From a checkpoint of a small transformer trained on Wikipedia.
Architecture: biases, tied embeddings.
Training: a variant of Adam for these matrices, 501M tokens.
Each number is 500 + 40 x the weight over the matrix's rms, rounded and kept within 0 to 999. Layers, rows and columns count from 0. Numbers have three digits each.

# layer 4 MLP down, 512x2048, rms 0.0407, rows 374-424, columns 512-639
515482431515561567485559542624545539575505466501454545534503530484451568483446513570523417524505468517516517501473518504489517488469525469474554493563473531513543528502595483474481474524469535566432463577556453462578523457450504471543464416488478480542510468479531483482532478512527512492516513447487460515487523512504512503549604518478462471511508536497490523480479537468450525516488
447504479577508487422495480525458472499466492510509509457445415485480482426528434422520572503481451482510600509486507573437476545522489456474453495482504437514532513500526477430465467418460523472479622481514468529580502424455486455545506537570517475468496451421427484466425553476456504492499477544460503544474490446503482516489531516473469499525477472534550568488632432540534517500522
488484570557485488381460539489503496515557453431479430579450466440437462426518468496505576510530440503519511475503523549521560562444610486455431479499501481549474546530532514552507506515487489542500446465538455474590475526501500557526457465432458461457556566496408386460567525485463550491506489449500440465510494491569493485498492461510518499570441464483546502504552560488457507535526
469457497445460496539515449513470481444514502447509384514466457486501433506459505494430569501489463468485433495493524456444520511549557486488468494552503423550554440502480475401528550463510508472497511437478512544471512437526549550452457494520488524442524512483495492521500515494519519530533564636508462430506571546540530475533509494528436463525500473449568480508517506526505505525481
468561499549476511556492527420520511476501461513500536535499485493515449504423492517490512559483562559474469473529525501514536520500446532480479505492472494496493494505482495494458505550529510524467496480533496438446459485513518502512434446522484509514515500483497508509464443474455468533487484500490527524514452545465502542512481420533528538499478522485466548502481531520486507470492
565562498511510523507462503437509487479468475425477538462486554400489497495567450477571568501473487483417541506486447545489461490473524475497512469451529566470421477495580545573457518465513445542514495482466563581531520485501543477564531514587528469432518550468423444486484477559482534433499497410480431505489480496462471550471500459512451450558502585453525482364557483549477505529513
412504603502472490566534500492548424488468509471482481492490511461487530473499504454517539551496536499497513514429441558499531504460478530541419474535452519458470531554498499556519597533495524537429577484527541511506511613543466436467537509518489474502506496511491510575487485514451485415450535584492471577485515483435532491537510459521508465523495515520450480478464479538522474497472
488496476525535524559522532464526517468492516531474513477450528507446538462491516478473550485504525494507430499437539502426515456509462532537558484473469486526477508497521517557488511501408470552487540480577574478451592506511479465502534464497528522476524507482513461500538498513536457415478529540540512536506469440546505516522539524492455553517523472474509441522470513517509489566530
531553528501508549605464476523509555531516506559522526513451517540472486470532545543452492464458480551475464489506550565497506518501398519539356498503491473520530504532450495512520503539442510507485527507489362561538521484500543487509510478503472473529450458621509494465507491548505510411484430548568500447525448531518499496492551492507471518456518534490534484525524474475534466509489
452477494547559463415519504504521461449497491395505421532505516552512511464517544453486452537492473444488525454564504523522548584532566478430475454475459453489542502517411487482488478498459541560415544504508462446528553497510602535477513464555564535448526468422536520518577516466482503506499510570463520522536568483530521524518488473570469479454471504473521533536450513530431517451523
482501482585472472516527469532498470542509475502447560480567534598565515553544592567501464472465507464452465526529483542503505530520455514523460536468422458514516508523499536548495538435473469503535529502508458454512543529582475483528490555494458476504508560432520466523498441520462460556398482531469511524499555543503507462502532492503465512427524472439539525571420478523494495455517
445512504493572469389433531582501523533505489446537439545430542479503497416532470496596465429497537472435521529493509519578502547442527445493469466491538576441495574457480574471513520496494405515484554502509563513460459461504500400456484411459440478556442494514451475446499487552488403477469451537524463408508453414490517539471428491499542495487536529451545479481570510476509509528525
515485466438519505554553506439425582494557495428529555482472506536436498476489504533503493546515542549463461564525490551528475528434391503538485480442458518511495547509487528499530494481494553442490544483456530515454415482477509523411513513466455479473441528489529511534437478530425433440378537492499502467508492480488547528472459483538489500468459468515569412520544440488527502523504
498574467490480450458487498518518518542435508456510515513468515449530515530551470456543544437520540538481489492494470521527539554472534504458511500525534579466416454489546500464553555509561485523570463450508492504520486487491464440522504527575485487491551520443468528543462531520464489475486390504444497550458545463546515477545471504474488492519502525474493494508457503499499423563520
495530560478515485540465551565506538559554476565565451508463531523484540484545466534536589569476511526528542555481594556507489500535506483438413454485510482502438511499532576463483521510443456492499468445599598574473464540478455467504501579496501471544486451491512436483474516566453441493549523488471516534509472505469470492470475484545507580455472557559515495462536470484571528524469
489506464466437522535449472420491505426500501469484442531483489521508587491506504506460512523477558520512544538555503495474494425492537494478532515518530505482495529505495487566508487455525522411560485472495512537500501483487544501533504498513523480558497496499512538501496554487545502522482536463491565516506531451452518462521537541556487441489495591525512482490506499487518551495494
485494493528465498526549505537458381442512533483531498545608529469526524522526491547446547501508486449487459514486515516478536454492463555499584500497515459510489496540520479531487475511509542496532521529464509486447489586507443521525481515500520499529489548489567468541469458506476483512516497537507534500506509518486420525517493539501515477516489487560458489501473530524344499504471
448537566573479481497457459476453471535506477498526504526558521560463471522527540488575484502500486516510481460484521469509505505498443521457444440485550452501513561533553512462481526529429544597579500510563384459523453572519474533515561478487455544503442535560508540506514493488429527490450492545484494400463524470477496458445558478486658496520523500535483538483506446520498443499555
518565389455552452479487456460497516465478493568480466532514482489524508443491471520485520532503451477536521471487551464451500373491538445544511527542493514530514530534451481509557553455501499540457497481437523493546534473504539546482501522536525547494510509508571486515443535453616567535519586479455513528444547461477496564499512518483443449445487500469482462424497477495514471498486
469481449485564552538532553579554494510513512604641482519567450420507507541561540441530518502504490513499508547455513518602515612495463511513491434518533530520489514511545492499473540496501511518583468535516438562435540565531463570556537545497415556508507523566500531552422487496481519507516433562471496484486562563454477501518516490588568427548533558528481537501465505491429539525535
486525513546519487465520532548470529496545501548469527545419452446471529546552523414483511517534457524479546507558519514518542552515458437558494487467492408505570500545435517541543477415518506430511519491495612439551500524581518479556565470446535552445504521475492547468557550503473516512550535532466503533478514485477484482465478518474479453513521503522569450456439523549442564473404
451508458413515488518527547526548511512529530504557518458545505512517481473544551585433507427502515463541506484575485437554523432483450490509434523474453527479477520542492487550475523527560542512430593526451492473500444475518569521489457478422546511518516459477519468510471548516481493534474481567518507500457527455519481519487536515423477549508474437448520576529522555446542521479548
508469486491511454543507478523461516492535542534483559430451543506532510539470500505515428511523454466543522471546511509453447438567461514513444519474492496538491520516416475538539501492480545468496591504491583443517532521452540569438505497500483543517435476523487532501464494524506482441521485582518555502530519510485555507471549507506485475389517495570419435482445467543591478483487
452480512471507530369541522505475421520513520492496520500503483543512430493511476507483463517518475386522475482478506526521472532476533453487604489430532529451510598530503477519557531502501503458501533436505483540496482532498528406503488507513539476507485471382542547497512526472525495491483440519479506413529494499424522509487522501527497474484472498483468613503550480539514515468541
490551498489501506522460529540492632473535480369591538447398486496378485467468447507473536472526512563574554525557512492489477496529505477517438508467537531504503474557507547432514509561474477483512547536511458512450560492484535561447526542494457517547442341512444532509472517592506525527429516517539469431526542433491535535552514482534476536494534500468483488505490488449539501523521
552536462510509476471504483473501549435486511548534512530478500592401545492539509470503476557485534460476522495556511494464522473478500493506571432434484450550502546529539492561428485520572541491485576529447492449526511475463478413537466513471549537436479484459430509527500518479532504447564437465564547606486500534462515553489555518460494464516536493472538474551534503510451515507516
548491463518520462516491503534514517530531522483509554492522537476509504496523483530447485510502544457528490523487461517508508435489497532509551512480519516509507524549510485594466485485506506525503506468539489533462512453510480486493498508492516492520500507509505493508505455473555528482474482506535464547530507474494523507495484504505499529493464501561504499519528459545584504522510
477529518536523446473519532507503583482510476495526514541460459523556482569530543504517409486505530483529429507460466537431542512506478497407467447482466454538495528501518523461445467488594442477518483523495446470492472436539535476493558554478441550447516518447432514466483501493534543534543513508517452534509493563504479520463604477493455459493508398461536474555532583522526516524472
476514541559532473537478485565508523513454504513495649435494502456413471534486577469485470468580499557548561444590499503447490515450507516605413472483499532525535458483617500464524558472491444452487517532497464511477529492532519581459530508486485530512479434534472527492437554480453554473504537505504480475534462502527471520440497503509524536500549540498504484455476561497515522534541
466491637544505456663489515547456509498475511490482420509516516455534491462528539531455419459544503533491536482467520482521464497498433536488488499475449508495508578535518525540501483501548494408434482517489463505486538493522504464562543460579471488419522472565449498474530530524500534470532479523482526466533500501543445514493505513511490459514531526486458565443497557547473512518498
439516489447460483555466471526538505486525436433524571485434428485573511552473545470494554552552499500449481516520531523523431492502452496528470519471588472483571500454472535493551543503463474436485466425436556524485591508499563528433469462526532508423562445485555524463533447524508520521430528507475550511514447433524521480538509448517486494487553527439502501535492437514493507488471
466469467482549454525485510452481498418459478471500525563552399455490559452492522572501481446512478489432446500484461511511449421450460525517446468427467487571503451580402502526513498508485459450574510496431503474514494416551545435569486518465489482502513490469482555476492508497552414578477489459483567566511507527451531510493514485525494521550515487478504462476549478530514524507501
483479455521531489477519520500452422496484511488482440506524490488482502524463515448493474480535490505452547487455512466449509544511519463542403481595522411535562423544535504468530571515427496410528491523519522528504460524489514553455515569506521512575514485487488556541416547481503482533539398377469418505492531521526497452503478472486518427494474519501545476484453462516452507457491
512497539459440539492507495538453496506537501502452520470481446493441491502529457426453512450589505493522580488471479575482532505495460505495451482485513560517410518446515425489500496518459502532516452428500524577518466449426461460562547515538497498582454418467524496477448584475431497511417512482516486470500495540515545554511538563518428490511472537552544479507483447498481464492517
490514508525466465512607439503507464504456467513494462503452501535441562447491510452477523491532467464547477483451478492494515604456544525533521499516549470572532475523493539506529477457466467476472491647486518448541479540538506451507463492451483562458474465487509497526528511514490502519497503538504501521475472532532451498510570469474465551490490498481515520464461473523449473542507
410487511544574531465467462471480448432462450562492425496519422560508539518525515506517466496494455464526495493532506485551498593559511500485576512401479547533530456477477506480439462502585581462480606461494527486514492434444500492541499400453473490545456505509474522482552558458513528502474497521500496473461536485500512532507474509530510516391457411456556547544508493470446547444487
462521461497453522409514498493538471493474464483562534451500463512499569488437578542428488476446472533478503492443515502483502506468520423396564585519528552474488500480593464521459543543505499495467493495534453510566514447412536519536465467515533479509441536430535449564500452469514466497484557445514547478488535594526538516530538456416517553501504544574587510487456458459438508494528
523476565560453497527504506520510446542468466527511546541510514505527441573486582464562477424493488503460519520450419520443492437584477506453433520465558421457568467528549574506485479527476498425521573507501494411512467536516509548521529490465536456450477488475566540582527455565480492502422466559491488543536510490537540486481472465499527564530489433493505518554529420538467456543500
535518496545555419473506482472435535481484515404502569526484536501446486479513564563496408532513538500527580463503470442463513385525472523519419513501459481472485489445416485531498578522521536499524532522527516450532490473505471457430486471521513438452502508462451597496447503534446480500464547530507576503510515526516499470487527522483437533456483488555460509544500548477553482519460
483526488453539525448447486425489569520491531477478559394463469473408557460475481536468460437512458477479469492517499417539501466570498479521494505478455475513494588492486477456471484537480512488510547442479506487504463489412564514495526458559509470606496504479541515483442478525501513519452545483506551451468545422445550484474374504507529539467492490495483553517491547483582560496513
459507544551527544528488464512519512533501518454522548544448483607542529513453540556477447588446472492488508504515513466482515509544481501430510472483549535510505499520435484508463505516544459430529526528489467532546421470505464537447500491436522520442553473567567543518498466507468505474538498515473542494497459488540475569488470524511490480400514445534469465435563516554548522524443
493493551497580530500473450496451537509495521450461487496498486469484481499507515446584545462482490517495516532511504458503498523489488512464571478507489632483478559472575466465468525494540448482529495537488546498533585433496463383483513436527474517412522504459504494461469480498494387507496537400506556475497521455511492475465498514468489506458513589414533476506535484538491560494487
493481541514471466499466557398457522498514511478545560455468542510542454440535537536619531506557520531468500538502452533503496608475461493396450478476516538480441524541527497414542509530478490533519525497454570476462513520546460518502539399551496505467457519487501523474432479519402573474490449536483466495477443434514471500482463478526531518479506515466469540413472475521457492507439
481563521499546476492459524546539509488517501537502555507556494511415527543542510475479463494519513494485533525565553517569572533545435540458602510553495508469471517508510511507541478453545534499532506509557509509463453451505514526524487563466460445524562496491498472564605481497559439509469510457527485479486498545450504508449506450469564475457509513525521531536494531543559524500541
493538371475469470542522497489475480465518537536450493498520481552504564546540522550522549518507490496433467490510475468556478512520450544537532488444480565526525537528540473518466485507553499456460480507417583458567492480415452558516524463526482580401559481515574467469560502478514548496484526515535508549462556468492480499516503498494465520495452519521428495547447484514538486505520
447513456501491520470493540457524541573458519433488661473447442510580487452521517460505355551453445575473485500413486575503449540518497441466497463509532533453432552559534507507529471491513503506454448439472424544510459456535526500434488507565510498527481464487403513500447478513555544414513514535508478550521540477491565497581490491502504479511584475541507488541502502506500458471455
451401447513503531436504520628487530539517445542426467415400565550572534408448587400535541433639519482479503663464451507490458445438475447499404566689552541540524611462518576407551496452378533499546423609493478507422469482443503542564539449446400534450460416533410457605405477596448469496480353475578423447517381531473388528512474514438487519485634529428542453477433485442505529581583
565549463535521495397553453425498504521416474467487515539428497394459499446507523416519527519482492528444516496523552489496467506424525525505417511464562477575467484566529513472528518523547474463515484505381428462483457495479448476489440518433517511507513486491454451467442536469501505538538552452478480564544426532421509472533493532547502466574505478484504480487512512443480446586500
461435490515476456429485485434486455476504489441505562480549484508488547488474542499475492542456472448521488503497481565496496512501496444463585511451490573501499476517529462430543448537541551468464477494517433525509503460414534507433482514485518473487487529413476511496479468448569456537509589554534553574460533425419490555481470506461474443531478541489523485599521543508414465448527
517459501499530593593560491504519528527543514476530578506481459516467427473483519523467569505514457447473480539437514490466441491471479521441449475558535469463508505448473563535558533459511490543446464488537527570497497547509406483503490558594537504520549529471558476521509475520456526522541491539468512461491445452527460514525496481521541498452552493477513570432497502519497549515495
534453532598542489468450501545510513560541522490579558544498499548518560511558466488516548514471558511550545511534548479553508575608547473476506475505473454479496442450539552506550563537535456542578496491463520528444509542489548502507517467519429407538539561589447504497470504453477462559500491521518546477564422462507488544567457488525545480533519535535501508507483466497480501483491